From a checkpoint of a small transformer trained on Wikipedia.
Size: 16 layers, 8 heads of 64, MLP 1024 SwiGLU, vocabulary 8192, 23.1M parameters.
Architecture: rotary positions, no biases in attention or MLP, tied embeddings.
Training: a variant of Muon for these matrices, 903M tokens, 6893 steps.
Each number is 500 + 25 x the weight over its row's rms, rounded and kept within 0 to 999. Layers, rows and columns count from 0. Numbers have three digits each. The size before them is the row's rms in percent of the matrix's.

# layer 11 MLP up, 1024x256, rms 0.153, rows 91-127, columns 0-127
094:508535513521485473512525530508513491472538489507475553492522522504483513523490499508530565561460506521536526520525480502520501552440506501514501523482531532501476488502516496532513524472505529548529527536498526548491484563553505514595501491473484498493500465534543539514517484529493543497482522490487466515490516473514534514520499533504488506493513480468538509537516464519538503495510
103:472566514523540485523510529500489520508500536512587488493479499503506471529518496505494556480456511487549531458496511528521512493502515517537472511466487522475503512506487469465539454547496511540505505506482509496517509541494487498503514458493479503515509517536567504492498542464504502518518511503515511504466488540479521484476549477513506518504504440523529471470503488462496521466491
110:503467523536494483460485523549473500524489503473473496521499514471534476472535533482503486517496530473506518485472489497495519499525548525473487495498535489536521487505469548508474518509529492510508521513473478499454476554493478461467512539530479476490501522471481513470492526519530489470523442500493485457544499509528447525499526535488512528496485538476510513503473532455498505522476
088:517514474480515497481483506484470532506496488535496475510471480492512501481516487479499554510516490466489515473504510538484462450509448524526510481506529504537518506468527527512489520485464482516513479477517480455543511499493479505480530462491488482488486462562521474499530470503503524443491508503521482526518480513506506512501516547497521505518478503525473508491513451454512505516464
101:516524560487498500497496518498450536483494516483518507521525461513501514497547437467469509522497513519529522506542490469503478479479459471467502486508516443479508457507519480483493484505460485524488510514498471472579507499490509507500522454481502501506507497524504472495505481526533524504527477497497499499490456522504504498503509514481513520495501516487504465541479530464507547515481
099:532539548459503526481556520507491500496515459461494513528501484485480501465549510519517516454498484484533497493499469505468469473499526531502531523506531494488467530522520504472513440500473484451507476503481506493512501477499482553492479521512528492475540490497495518526494502510523502531536493547489481490502543522516481480445493508491490513479464489498496518497472500531508476499442
106:464459509503485502527481485473463533463503495501487494517502500504517508505476512513491503483485511523515467486494504476506498555502496523483537531475487517504509471541487525470482513508537512437520516501489511433448510502504498488520485450498488503505479478472499501513484448497492477478545508530528493515526483499523544505518508508487492505500526493497568526525486492507530508490475
105:458516507515465513522481491469473536538490513523450482529525538498498532453518516515496514509498483497495525487542534515496481495506468513534493498521501505475477540495524487487502470511488541491508500501463480536527507512518479514476495502495500481485471493511504466488498560469506505519494466471490516501477482488498521512482513455491484516502468507498461529533506517498537518494502
091:497493520505503488479487573451477477484506493552538502502486516529549474508477469527572520506492476473464475531526502500504470513521505497496475519514543468506507487486442501505483456502487485446555501494470486484474516533568494503496543531519503499478506534523505556511490485542520506537517496547497466457483516476504551487490503482483501503509483459514490507520492504499488464500488
096:489512508467554535490537492492554523494529484519505521509509519473507446498498521504525505464505495475525496528462465487507554447516477510503513469535552479491507526491521524505506466508514506543543481487478455482471501519489520499444495503440490494513518567503537542476474512492473541527470482504508487504520490482477528530485489520539521478492491486528492485475533502448503513471496
097:488485466489529494502448516469495478536519496460463546499483549496483480517486520468468488512484494496454483540504548537489528500495490506480447482490517443467469490510488452516488498520480540446482485496510461495484482467474543492524538495512483516474512506507519470475489469474509535479471509500470469495518489497452523479523514516468469451520467535499491523518501460501517508497487
098:481483506512511497484536510510513512502505489511514538501501531477538485461532517536467444527532502497468507531520456483511524492504494572474483526494498531508501533491504519445485487504523433548549486491545489476479466524485531531472522506490448498463477491494515488511457547512493517526496455504531485461474492494507483522529460506545487510516519481509495486461500514490487504530506
107:509504509504504516519502507501499502491499505545502490502496523517492491526497463513489522469481487461511496473462506476462523535485484501525520528519493542445467506521440546481537513481520491482500470539511557465495530493502529511498509513512513493530514485540466552518489487530512540469487491544531540480506470487541496492458513441462546454487511517494481516493491483505497469541456
097:470547495468481528532539520455475517523513553521496540500488484489519521526520494501486488479501495495527493532496473465543500498455530490498474505533488518462510531503519504511488514531491522490494456469566489479523506495478499486475500522491522515427475513520549489541478539524495484521510490441479545530502488463519491509520489496517517483457534529485531502511518521484476467513523
102:471500527476487493490561443514510459548480504465525495478494499467459533495494467523518529465521512507497549478502512526467489487534508488522489498478534557447515528452517492479514547474478431467529516496514541482515546532497464471520482486504531517489535521500540446533532501514492518518527533477489489527496515505508463494475507532496547476561464491517478506472456473521510533486506
101:495538528458534510453472512547501513528470460503486462487487516504505502495486481496504518475490472476546516505553469561508514511493525513504496496523470481525536493452498447485498512563498490529493485452531510482475517475523509526484521449514503483484489499490514482471463497463498504487457522484473524514474455458521502516462474486531485496464498539514473484499496463551521513485522
105:506550481524478557472502476500518498518483481479470541518494486562528473503523513480530505504524489502501469505519490540521552506515502486531482500524515518490525477461484505523485498517515538467494541487515493463522524526451437507521506492506507496543497502479485498500515498485525513469530484471479509482497537517471456506507454536476456451539535496506483512469508532485510441523546
104:516492508515545462535513526503486518514457553510501492512483526501534513485494557493523489488476502454533522469518444492482506505458461476523529533481542486530488494512507543530491505506461512530543511526505459508499462514535443453481525513476482531514499474525536490498546526533466485483514514504499506507469517506498490512492472543478498513503524493512547453495529516506511550492520
098:535500508486504485493497517504483519480486438508538498479511482516488513549490499498503487462481513510490534452496497514539527499483474474469490486464513495487506540502500521491477520495521534487491535460540512485511509563442493484528543468480527440465482497498502510543489467484483530485505504477482505485511502501533540450503505482531496514539502464509530466491478469479460495487525
094:485517472504520520516499490491473492510523503474518513463518510510493511505526499498491508462463507561470525435525523533485495524480503521443494466511465512516496497510484533497513575486466505538504521524500486478520504503483533500490531518495532473472554514478483475445495476507537478512478502564460531489517477530467483486526477514520506491499476460534497481512504485440510503501492
101:508536494521503508543517461488473471471474486517457497456490519503519458508504525502498491518473518456538522504503481525585496511467498507485539504536457493480559541500502476539537507524510502496506531522507481514541502532515510501444521524482537524464496512555488481466518547498481540525501450481516506544527505476507512533512513497471518503550541556492497525497500496506493510470470
107:473509505502494514477528466455475480518462510553493503496515555479559505545494493533508518489477491523497544485496508515519509543521492496575483511558507483488498528486509492498487479519489510509453489495506476545508464473465456520500513510540530503467502525467495493540490500545505537464496470559480494493463483480466454493486509525520498509484516491488474531534487545491516520482520
100:542517485441485500554506466497535508527462534490490435519473503495530501504519511524485482511483501541488480536509533516479517470521506531513481466481481501459488495517539505471499522513491514505514504534499497522492506482469480526513490502486511444532501504515463508537515487463516487511531507463492482500479468464501466505455521517478497514531484517517523479459503483544509550463555
098:458472535521474483477514447529507536524474515492503484460487525495462498492511537529506477493478501490516512489486532484481468541500488503498485528476467476509497504488481474472495466525513435492521486481489493469459486526497503479491490473529538499539456490493496556511521539512508484460505469515508520462499468518485519476480496490517499511510507480543513485501547494492467468459499
105:496502497496480539487504465535494485516522492526504499499417462533534500480518510517495527507501465500489555479508502532500559525533475469511472470474500480528531488467525547534484484480565550496492531487520521514515527462536492508520505489494484480487483487523520475497491468484532456517493474509533522540493534494437498484515511490489483540508529462486506453533507554519444500492519
096:508501516498486533480505483509501465522496510521477484507493484471499500506530504502465482488511497467523472499489518537532459484462504493493471515471510504504491486500540503473486487502478487529551517507489488541496467496493559475522494470509558518459519517503493518484517505502506487506544490525496507491504529557530518535509529525506535486503471476535446472511521499477517533506491
094:520511509492511503503501483489504500492497523473499529501502527488508505507448495473494504502515522495500522518520487498483482515561501493480543518492500454510420482508501503528531511494524514503536486505483502505477499478491503528448511507489452516498485459484462500491444494502497504514499494514496482520486479505508490519531505506509526495482470545455468467518476508476459493543515
105:478475511531510527454539526490513500514471459529509518509526461463498469528451502498531481539568478490483476529534481484467488486503468498458485498533472496541513474495504510526510452520522555473493543510515495483454499530529482492484510475509472497485553523487513546512502488515496501509527517497548503511506514494492551531522506512501510482485516522438474470514539467494523508484505
105:511514501486467488544533500438462515514524511492531476491497469531502490496536486477490465526460555534512525535515494526505493476462513538481523497531480480510532523530512519490499482514508513508512520499478498518494473520510481475492509501499485507489486503439452511521503504530499489480496526542515509457523453496522544552498521490491530518457466514514504526513483468473467496513474
101:515516516482539512477502481508496512537498492535490568503537476459503463490519526420499470516453492494476503499534510507504515524508477464506494475485526500515505524507508503507517454490458524514495536507531482484504500548517491553470495483526510567513485494516515483480507441498498504453508445538533483491510505487536505513492514481493542503536504495493491486489505491534534488437462
098:485533542514465521467523490500470501514496501483483525500516503466520521515490467520515509456518538482507506478492511474507494507520503475500529511549497507487515490479466434502501530543525494507470488516514496515475519458513455430558456471486489461509493510476509514516501479526505492499514477514497532533481467454445518451522525477479481505535451493499499501497504511538498534516521
100:525527536487491514489513466474530487474485540547442495465512508506515480518496518519509510515484502523468509457469499527460511506536509510561481499446421512509532475512527511479479510507500502491481489508488478517508516440554511494531493511507503510531506513440506486440494503495513497482516539557551476467531508484489507509492530501463459495488491496478558523514464464472520500505464
091:488508530493489499481500514492504499508482493461494484498490508538486514528475498522542495486523500477490520522518523529466529489477507523525470437517473507487507511449489509460463477535443494537479511532489522535510543496534503500488471479528493507530507523485483479515494507476520514513571518464470530452513509505501532462497527497520505474550484499544456493525557475492474501505509
096:518463462514526497512476505533527548512469502491528472528487483508468471498493474498490470506521491489459495466522527520511503533502481524504480460504497507508515514521447503489482486488523502472483494497519553529497489502510490465481527510458512508478482550486507505457494485518548477476488433530460487535520520479493479502471559463501465515506532505510495510538504463453498471466495
105:495464491494488498469483521435444491516510509567499505511467495504540501493469495515505471510538500515489519496505503529531475479500493450513519513464489494555520492509422465564509458467490478525504511516500485519507530463433484512485493476494513540523512478502541545499526535462500480499489534456447502475498493496517480521468508484434551507522524505470517504497502488516538489554484
099:527463508480494509488481534546561452517475490484499531487549490491490510494500485475487503497516512508475490480499477485537501467555518530460502485480485493473519534469526487532509505542453542517561493515500475489457506512503502527592484463489476518530432509478505495492488468457489512505536536491503490463480471503540506520531520550535492524492502514480488500463493509487489491521492
097:467510546481513492459489474541447520463514519534460491511467519505519527491486501503498486535460488530492505523509477459511475495523491471502486488473496440503480501486529490442489491493522521508480495494512531466484502479479540527521488498470480493492523498443455499495500497504504538456552525457543506488542507535524499428492461523516504499467502526539501482485519464493509522486503
# layer 11 MLP down (transposed), 1024x256, rms 0.228, rows 91-126, columns 0-127
094:517488513505517531498463492516519538490470521487515488523526520473511456487508505475491451497501499500494438489513481519500517498490520450522487497492509492463513512516531509484517493488511460491487522484491486508552505456502514470454543476549523519516480531452458523523483493470492450507561490509503456539516506518512469544475469454533490466476527491526494447487497499495434535494499
099:547547503492497497522528458502488484520509496488476507533524499517493513504472469474508500484492526498517468534522464499464492511483503506470498529488467487474476511514441505513506490523457493490444498507529564486503548463486511514511538527488492513525536508487498534459458504530491453484516526531530493503498530545496482503509465524541447477491473508537480482483503499481526487441504
099:513511555523505530506503488505489535451487491517505477481510474467504453528500472479500538495471473485502517524523484497491534535546532480492515514477477491516496510548528509529462473516489516485559489505449455501476478527542530526542485508525521526482534527499501502510482456490494535512531491521545523518514487477465476508464507513498502547531481524495502496504480547526457534498518
104:525466446521466503513517546513517478480477533499537489514486521471536491523487484477506535502510496487508510522508502501479531483519468523498492504488526460482517474490514522488452523500466500479483479444527533459541505486523466512448488453517479497515516489500531508485512498507550523477510476516488499492508481471479483496537510518495525522544537510514502514528449507491463536490471
105:502474489469514538458527514527496492518526500483536462545468501506493432514524511487499490506498491512517538514503483497502450565481504488470492530547548487538522525519499479481526474510506426471512507500522521497495476509521509497536534468497487497555519511496471459473482508485514499505487506493510491519509483485472510505480505496466540457488512525469482508516517504509533521556513
095:544521554511531538512542510457468526511492482550494495501458506504499498523472497469469519519555505547491470499509422498481537494497494487501496506488468472515489529503521486490490505528476513488504536502534482518493467475476530525535525582530529472534499452492541479498544501537484553549458488505490521515518491513460465466507480501551520471460510531487535544490490516499472511517510
106:505534508545498482479526470494499515547489523500472521497462545533530532514536519519458469529503438516501491498517507475487499521492476485491512513513513506480510514491461519545502546553518527483499505507499471486476512477489483512469522523490520496498470468496458483521500500511509533479499495487523511469530494492503512501477520470504514460536533488482466482531482493503472476525498
104:500480502500535505522464464420491522498475526483481526551499549494472503513527547483524502475458472467480488513471519526506511494499496532471494515505538481464482495503503478459512501489532505451523527512494504527454530476536495470476508514468525491508516509541482502451514501429472498523483435476491511524496512534515481500488479485500489484498487510510449478505445509488514495507496
097:505490488519491484498510456475483476529500468510519447543533494489489487498482528503479505504488463520553490520508536487522471546500484486453522482561504524467505507480477487507513434503500526467483503539458464490421507519501495502520487511489466489529516460476522522502456495489474531495485502543524424498507501540481518524463499492508510520456454492506543480464490511465510481469511
098:489490458562540477532511491484477444514525530492501492495502532517482522524468489504446478482450441505525477470488515480498475497469500492517480489507526466497455502475469470520507544535506500466531509501532503490458501503514491522514497500513508488485511464484478521464526522485488541488552493506493514513465512528484479533523542499487470496467505534524487477478490460485485502513451
101:536527546504478525471501486545495513508520463479526473477484497461540507511488525480498504502442509483485504470505504555517542477522503547505450503463490509462467491478478480525555486495532466528509460494473466514548472487532453479522508486496491516549481493504510516493504469504524514493476467512527516517521519480534484509533480507536548489520517451506481513474516461468535498477503
101:528493495477542550497519506463471490521515519496494466530484453526472521497473482479462516497504470506550501495524501537478508502503528444510526509531483523485502470545508478505531547505502497498479518577464520518477512480493502460488485499451497497515493502550541501475490482482497558468506544469496507469476506528495530473501505504485480512486503491515469484507508470484449498512515
107:525514492493487525484484488484486501501526477494464500510495474466509493474480506472484480481467533533490501492509533494424498486540531535528501503507473528520489513504477524511539479474475508495458491498489502464504451446510510481493483565461524512486507481513485533493515526506464560472489496514520496476504470522517552455524509486526535539518516502508545488495499510507521490483481
095:488486489520525513513475511494543516482479492503508454505506541477545489434482492501507505508524507450493496535487521513497508451489465484505483481490479486526509506428457505522513510478541452516494483466462517509577513465492494539494529504498475483529534542503490509471526508464509481509454493470511443473485509513471475499500460517487495476495446484504475512499480496505569503514525
104:504530473492456512529443490516556514495499508509495477516508469499492546526505446538514515461482461486497507489513539454498515509499530512515504507482505517463485514448508469511463528529499510505506462540520519506471469488495501546494492479531556514497517518557521499484527517486455476494460483489540509494452470471511486470521500507524508505472475514494451528506542485527475482489480
103:496517526480533504513509542470470478558531514555485460474505504489515496504482478486465462480527484513543505498519484452482500457503531512576506505530515494525517505473507500472514482501504493474505470483507555522493490512504494496481559463529495459499485517515487515488495511478507543471479506495500518487502472436501528509520527501493488557465535486541499516525483436494535513508537
100:459526488480509489503484472487532506493493481516524482473524500485516523497517477503515455475514467474487507497451463492511476495468500507534524536531505511491539511497479509521557486506496545527523472526461501491487488467530531539507443444512498501479476484488476446492502480500519506494503516458509516484504474520523509480516494526491467511522494542501524516530518477532516501497485
100:533477479512547515525481508538500525461486554492498484515453458491509467459491504538510475502519519513521521493518477497499493502482517487487535509475493511516507452474510485467532505462507502514499509514485533506464487474495529511508534516466537505526520542482507479495557506521471491512471447520538520471516513515512470478523524476527489447542502507490556526514514468504523524499474
098:497486499491477542497509524490517511488494564489522535505520510500523520505481493492455485508504458505497486551508511531520468499514503473547485483498493478502556468510494492464500466522473514461512550524488495501468487507548447521475503487506524500510508539495515511471503499505502535507493513479485493459499519491488445534487462485468536481501534513502475528485494525511513513530502
099:449457541493506503472467496483451501476503482520472458467443467506477540476527537491482473500545514467531459495499431520516482469526513492523496518463519425505520473448538462478446520518510502480510542530510476492486468438525490520538463523474534508486521545519504499521477499479528509494495461500497480455471511519466481521483479506483523451501528510490491525516449517538507515470528
099:525506486531541582487518488522496541507447528548493524501527461485475521520485555491462488541522523488523522471460508512491453509559484529521471475495459478468495490505483468491485498527506483559527515488504494494513487499498495568542490476524541525515496537522497503468509486508541546483477479509501517534476505477477497535458516480517517500547526491499527522462510489524502455494471
102:543492529495493481476531519459511550526506508516514480506492510471493489520475496498513443510531464470517490470524535504486488472508497477536501496496472481520467524460500498466476488525539538493557460513494519495501538492481476459499481525471502527533465500515491542509495465507486523466493524467460477504513462533519543490470516502514521472520489483533496553492473488446463523543512
100:469514480452499518472562510530482437524459509447540520518529482475490514480496517482505465482496481499492487473541486503486485480498502487498480472526535552504503486491474502511483472523515549489461521462506495487502491490523507498485497516504517475490460458502510482499453542501494548500476478514506537482475533496530543493522458533496506501487525530533505486488516497511508518482556
102:470504506489468523491473502467507484510522483469495522520539522476499482524471495490510479469500503531514536508501542495514482504450506503495494477501454481497523535471476497476526530521518505528467558515554490487543466508479505529470504431519526520510485510461508536486473470501536517485539497530497481512501522448452477494482478507507493507505534499487502511493474513483519491512529
102:479447525503513534531512459506544502490517480503570511503493480466481498522496523512527523459472516481514500479512506523496490507531511518520454517497495520502494516533534512480517531448487493478482501478496515442470520487482486493479530524494541510515515512541519525524531518459477486482492534448515488487470549487456486471511515576489491470489508533476478493490519473501549504477509
096:530489494522496530526509504469491491432461496501484491537506494476531507520547511504451520479532532473518507500513501474464480498531501525461529523502494458527519540458491500498536499478501504467465486496479498493527472488509496490506500534483527484516478508532496474508516477533484548478514541499503489535544472496488444540515530491503490496474518530506535477501502493496514529501536
098:504491562514464529492493491526503470504478533454504535474500464501483488523482489492513492495498517496485537445460510514494484493509477465506531514511501481513487475459497498482564519471472509533531486481478531492495500522546531518485543472521481496531492457504525500500446499514540490463541489462480491544554504499515510489480515544507484476507472503484491502485466544486485463528488
105:511503475514490474550495553514491526538510492533484507449499508484501480509471437458495481541535526523534479503509516470507505497535495549504538526486522494483521438504526536506560486524498513495512467510489454512503544534516502490491512517477484485529450495506471518538494469530497495484507489463444515455503503498519515508490529509474525508466520489556505480499521457488486523517482
101:517512511498498496457522539502529509505487523490426506501478488521498515493536437535507473526461478505516504449504513476541477489515471475484524498528502465480529538475503491544503528497478479455506513454471518503491481531517516534485495430512461470459472513518486536507546473479503449487517523489488519502495496500492438564517500512475493487501455536512532502502507468516444511523482
099:551513485527508473515442524498487499510532435544520548472492504511457566498501480475497489532520466465471483488507503492484486498448483500560504489465472483529526528499512458564472484526500485509446516471483491515486492477513532528492528505498479512465496483489470479521493508479464465535453480484483460509503522493535525486500486486482475518528506486524486496506481534507550516525503
095:480493482518504493470493510489523482534477508504511490502490490508477496539524493463496482530501487463477500466566488549518480509475540487487480468514520489503494539501461526486517569441484497490495478490504525465477518548492476443463438520471493514494535521509462497484536543456484490475458526499488524531476521472519497501503473506514506513492449555479500482528500485493513516497452
101:488520493531498453517492498510524526491486481501483550492496514433529528541515474498466518467445523521461511512524481465522500548472528517492534538464523475463499476548479473445514514487469484492493530475527476465485492500474504476482511497494483490523502516535471479501511509502507534508516493512505527447511486513496503513533466496462465493464509481475518484461493481558512567490524
103:498475503520464505478451488504524499531482497522477509521504496499480469525509472525485514474506457486473505479517502496508494509509516488518481480530475438547482540483460461503518482486496507512533501499522478523542543492554510520445510484550539498492517504497494486490475512472507457513513524492493466463484538478469508469515447490472492528508478552494490487490509526510483501538497
094:489526488471485527531499510515512474523517496523490507481464462485475488505472491510536504505528478540523495475485513471494526506499500430463501527492442527497520532542500534530513524455498530486494499503497514519506532484488528517519509481451508498551525503502530449528546471490496474507518498516548497502498496484526538538492460507546514524495516542484490494479518519497468506505470
106:494569580537491482487526542534499518518545535481518527507480513504478498499516490508468447541475541501474489513533502526510515510511492496522515484458475481479502462499521518536490495457445461511516486537539516545447494497499531518533468497524513501554494477465480516489451497477487510498514506516483517495519474478500519509536501464466510476535521493494532539512506513491512474521527
107:512502507448486506502485499535493524452428518533505522531513504484518511509504509477496504529495450491480491517498490483533514496493495484496454463514524488463519502524524527462557471545511482484536544488490511489498480482503532484517489492504497503499468480509539497525506505488530543511489452505524494496464510513486502529492467504518552510483507450510465516512544468505528514493519
# layer 11 MLP gate, 1024x256, rms 0.159, rows 92-127, columns 0-127
099:521458488519521494494492498486468485451510476520546504511489492516534509537521455510480489471453532520510496509476494477490480495516495523476484520468526508510509500494474496502521486501478472486484493523520497477510534518488499497534552493535532512493524508467502490466487473536476496528531515447510531529510510524511482500491485487499447493462537523522481487500504517537491532550487
102:501491458507539495500506501462474511460492491486546481550453501473499511468511481546499497485497505474486498556510501546487502519509491483461511522475476524533496468506483538541525507516509500512495559509469495496460524516517514520518494501484478476490513511520478531453537536491510504512492458437517492469457513478445493500514532472450463518481491478531537525525533484511519488502508
098:525495532482500530495502509522524494459485558526495516514473455517529493489478497471496475508504507470520494527509481496490467474505512549465512522484481483486484492510488434535514522547533531511501516499502546512517518513531464502508489487534528526494490517505494535515464552509529510493534492473497549464504528478521488468560518505494478499493492510522499509481514557521470513468537
102:479523529533462479502499466515495544517502534536480485536497521473503507505492565570487564514474496507487485494477495498489480531495459513489535492493538493476465494523507508488504512484451476544467501513517466452525481495515506500503498535479502515527503497508483498497524481493506532423506524495488458493462491503489517497482514530527514518478518448459508468456515512532507488493472
101:520503442501528487518480473481526486504493525543488503554524503519504442511546493471510502528505490520521473534514516515509538494480505460494539489493488491506451491503528496521488518510482488496518512473484503484498496529486513485511513500497496492471526495509476460463469454460512529512549544447499486541498525437496504518475507458501474508483513500507489461503517491532494497496522
104:494516530500491507480503487492509479495466542501481515485494491484481511461517477512488529512555522488495504521490543490510478496538472492478476428497517518485507510511524487487474558534471523513493479500442438473521503493495505508430531492493537518500484525513513532537497460534502494530479549491484513484487510533507514542507508489496501522486488508524492543526521517497484513526511
098:518492492561523524509493471469465500491516564517531457478492443512488477516523467502531508494517531482502488508511477482538479487456446503515504502529512499503507499504515475489527539491489530512515481447521481464559435467490484545522475492509486506467506499496474511505502508503481497526471479531505480523497490531505536510474520511539477503463502514479529549475539495525493516498529
097:518489471487461533453524510482472528478500505496528545444478501465532478461512458513533493509478489470470511477527515463481482489481550468487458545496532445407494499531517464526469500531501479513485505485521524457510487490506563504457526451508513514512522506462496503517529470470559495458521514465461518501458520446477521470525526508483505502496522497504485451529530505543492542506486
096:529520481472472550464483517506539469480537490505458506502496519490482503502489505518468467487467494501506508503532493507462508540496528532491491537580520510496515508515498532483546545469484484484519499488534512462477512490477541555511535490556463484540480527449523522490468471484455519531477516473477477508498475542497491479529510509474499565441514506505516468471502480494509522512524
100:500508493493487502466465562499518529491503483490471529518472481444500512460481531462482501495461512512483530486492521515466522481523529464537551504522489519514473496485514524475513530498449503521441477507458488506497514466562493485499489463474566513478498505502491495464533481499502501476451517499552487523496519528500522509503495521552503489477442550517458496512498469513467517459450
104:458511488488465460532492504539474484513489515506494547501544488464520474505525510528549457534530506483514502460526523543526504492458526501528518536525486490517470531482498519514509487499484572477499513502499487497532513515521449462497480468490494503484506519493478492500523521464488507469477475513522525510510458540480477511491507487473500503491504515518509536537470518471522504492554
107:516485454531489485491504484510529528480517436524488483484483492491452505468551478450516489475518530539506469485500529506518451453495483459526484511472521484496527494452485483486528510474490508517524477502467517480536476557512520469496469519522494467528523470496499518515501495519480524512535498508509521490499491532511518528472511542527452547465514493507484534516487526477505529530474
089:458508477544531525490469520457530497468506477485453500524495495555523536502493489466513510490493485480486461514512511432475496480491509507479484493482467478542472537478497478511498482463516518533506493461519500463501506485518492532534541455525475490502524504496502515483495498486515484486459534478485480505520467539549517500514496458507511506468456523463509501519472497542546523444555
100:498484517515495488467490471528522457451517529479456502480558472513513505538523479471522525534483503512496530463491523507490471485495477513478463452461524512500530539490489511517470499477504537517502472481517477489521488497538454532495480467498488503452515469435475536528462504499527511514496532499533523504506470482519541430503496558477501476490447509526500488503487507509495493506544
105:516488486513512495476505491536414508513491497484509503495498487501487455509478492482481505503514464507517490526522510535529454528519567467539446538480508456480495487493483521518488499516520483515487463493508500530575502509509464520540543499465486562449512504504505523497536478496510497529507492520446502509526479523517448511524500477492513473478473479501488526503431511489471526523540
106:440538491548528522496486503496462517522512479536489517511489468462463495514472513500497524501484470475519510474526517534505471476476480462522495493500461482489518493503500486490503549470503508491488524518506559512490465525509445482462490463460502463500535488452537508549533537478495491522493463500522528520467493505474435527505489511501475493523514473521482522527486491462500524530486
106:510490498520493480518514507503433470454526460538493504485556488513508467512551496511527493480497520473521526489512494521486490461488498464518511495506466521490493471475504467513490509489425500516503504505486468519488507507492460499506501487499526498496450549521457524507466478486511497501519510528510524478495498464537527478513486435490513485481475514530490499467551520512523473473453
095:530457513470451505448553519524514484496485549506508513509469501487534475549512485491498494470517481500458501539491510517462536494534457459472513487496498515489517493481506530475536488502502475502527538462472493517516523530489492487474475438527476509488467518543491544557490500510550525524503524501518481440516525517483486467510470487489506512515509497519468485501483477524495510500483
094:496510477519513462462488505494483515546529484487498544542486515509484488544502471476491505435501490504530505518482538470486478468517507530500532521487528501539489495485466553483503543467439549543471521495463493537540534499510537481504473540505485492502507534523484499516530551490524535531518510488480465459506531507524509488431497495503484496475517473479457514494506483530500486490525
102:496494506487462497464486557470506459504517521498502450529470465498493538511509547520528523489495519526499505479537502488491499505498489510495502554492503517480448497481543493513466465474485480495507493489487536456531435517453514470487458486528505462513483502534484507519482483536495510520498509450466522489467521509499499514466473471494497508495535458451496503492493476512491508508548
101:536536512509486473502503519443496526550469511519489511528482491501510468505502441465516459495501524547444513492530538485473527487475498498522500512551498526526479534475485502502434497502542480526492498487496487476476531490465500474476455525511469505512496506509543514509522520485527497503481497533460478546532482504509519488472486503505528553515521523518523528510480518465480455510451
094:563543480524504511461462529506451484474499511491504516470464531524525474503520491459487500487474496493449478478489499462522541493521490538499479492519525524491504473506482519473540475447499498508482509524509550526501496497507509541497464500464516505513479549495499503569508513500486513525498522491534439511518513501517513451524478535476467513490548505479502494526508547533462506555513
100:485471518489499515519497495509449471511502461481509492509531532478559464484494475483507505523521526557528494508538547484502528514503509503553544466531543428521509499507482442529489496495499517523450509500498472486497487587466524467537524470509517473496506544466491526487504529532528497499516515449536518507526508498508514503428514540522526527501460484478501470490479478508477488508518
100:475514484468438502539504471486486513504560502523524511530504482480477530491502477503459483498466492526511496472525481530542567499467488487493509491497455485479567488480506487467479509543513506508485540461502491484487493530436507507506504520494535481508499506487481475492470499496445513559544498495483569509513520467505504507535509485486506474510549544525507501488457498492469504497505
099:479546470558515520502519499453442513515505511506494491505490481485479455494534511491514497520475483484478507484535446524420459500478538464488539549493486506501508440462534557518490510521492515499499533492478501504485465494532466552523484510451516484493541488508519460504513514484489499499504548496483520491523463492510485518547511521470497508501472508511501508519468518531470501467489
093:543504503505444463514499495519428499463506512478488514541531515468515466532470522505513528461497476518478495489500500498522439478510484476506502501488500509485467512468493535478506484470472497459500457461493489465508494490489527519487563521459513526475511471465524524544484508461505524577512527479496496478494502477503486497484472451496514512515516511537514538498544504526488466491481
101:461529467480520493478505518468520488554539525501492478480541477517561468517534512465526549478487490482466494543493486498499487446541511504522504493496520526489490528506481514522496488496457506522506518527489543500513551466534495488477515496499499475452495531477506491521530497514462495503546571495491491545516541493530475529525486524506468533514477509490488539518529492520482503506474
096:471492494492495529541502501508485550466560489493464428514474494492558504481472460528547507523509517453482511486491521522489486526450482510511527531537543526512497535552501484499485537526544506512505483543541491502514499475518461494508514498495489489488495523460472503513524561481514533473488480502466511503459497539493457479506512480514535531520515478461501510521502513502541455543507
107:477513469491523459489504514480524530487557526501506501501517503460489500523498506478521505505494509467511513507537499464521535482496488516519515521484488516511477451507455532472505496475465549526493497486499524508485539539479506503477472500495504499469472472506505448501495460498523498499478500473507484556466540527497539477477493468501491462493499473548514447479518419458486508480507
094:494504515542496487530491502481531486486478515495457540495525480513513514442487490524520530510543521488501534458511504491498506487543463487516487505510522456529532512499527506507495533504471535500502498444454533473506519509560515474521515510523474487516522506443499524585530487515496501513523532498465488506511506486519497492486531473518514485498497484493475488496497553491498534499517
101:479479537530502519524505521496505487510495537495477454561515509473514502479495506503472488464496509546515486496556543462509511487532496489499520533483520529490463553546524460490489477488485514505527528516516504507558458516502488495455519494500487511545528511557483491493501530498531504470489480461503500458485489519529477536473465525518495500474502523503493486495536493465495540479512
100:517535489500502518518471452526513474493538446518494490480518431490540462516563474542467497498482470482467525528529478460518517479501557478507535533557469436522443522497497526505492542492525471539489496497520505509535487486538469493512544513532493473515512481528502492489514510534485475531510504492487476518496513512487447522499473486495514528491528501491497476476490511514503513491519
099:522489491498520504510537484541462478519521478486474490472507498517502512523479486540558555469482458485527496534501505515461508481490472503511531497438535493496510489471507488521489516471524509461520515479511488454485502504435449512507459517546483495561498482480510508491472526538497466532495490483525466468452476504508475450518503505497526505528481497509505519481487475510458462482518
102:537492483526459508508497490502543486515473515486489550521517529489485498513475471501500527517489483525445492529506528476532500527500489516487497493544477495457517516467494492502447523542489484554475543504478505475532480474522476499481520461515526539485497528484505452512500514494514460478482474538484515521485476477529530471496466461485494527504463494472484531484528505519511543505571
100:511464471528485494453499517547513460493517494535492521493451503500472487475433537489514519482473490496487507491516479458469512440477490498488481509449463512428511440487498509499493495508528528516519514501517467512491490501471534515503506498454462463475486479479503486549492471523538510482493477504499489541471468505479468516508528485526517458483482468554504512510492522492466512503476
099:477463506468520534540512524464472524497527502492540494489518483483493477491477507486493504512503503506545515456534480477508436508513508489522487495480455498485520489515467540513482475504464487454524508480480493522492496498533501466501474489458482520509512492489493522543494470491475490541511496498526505471483458472487522520463524512524511487448478471488498519529494550530467531556463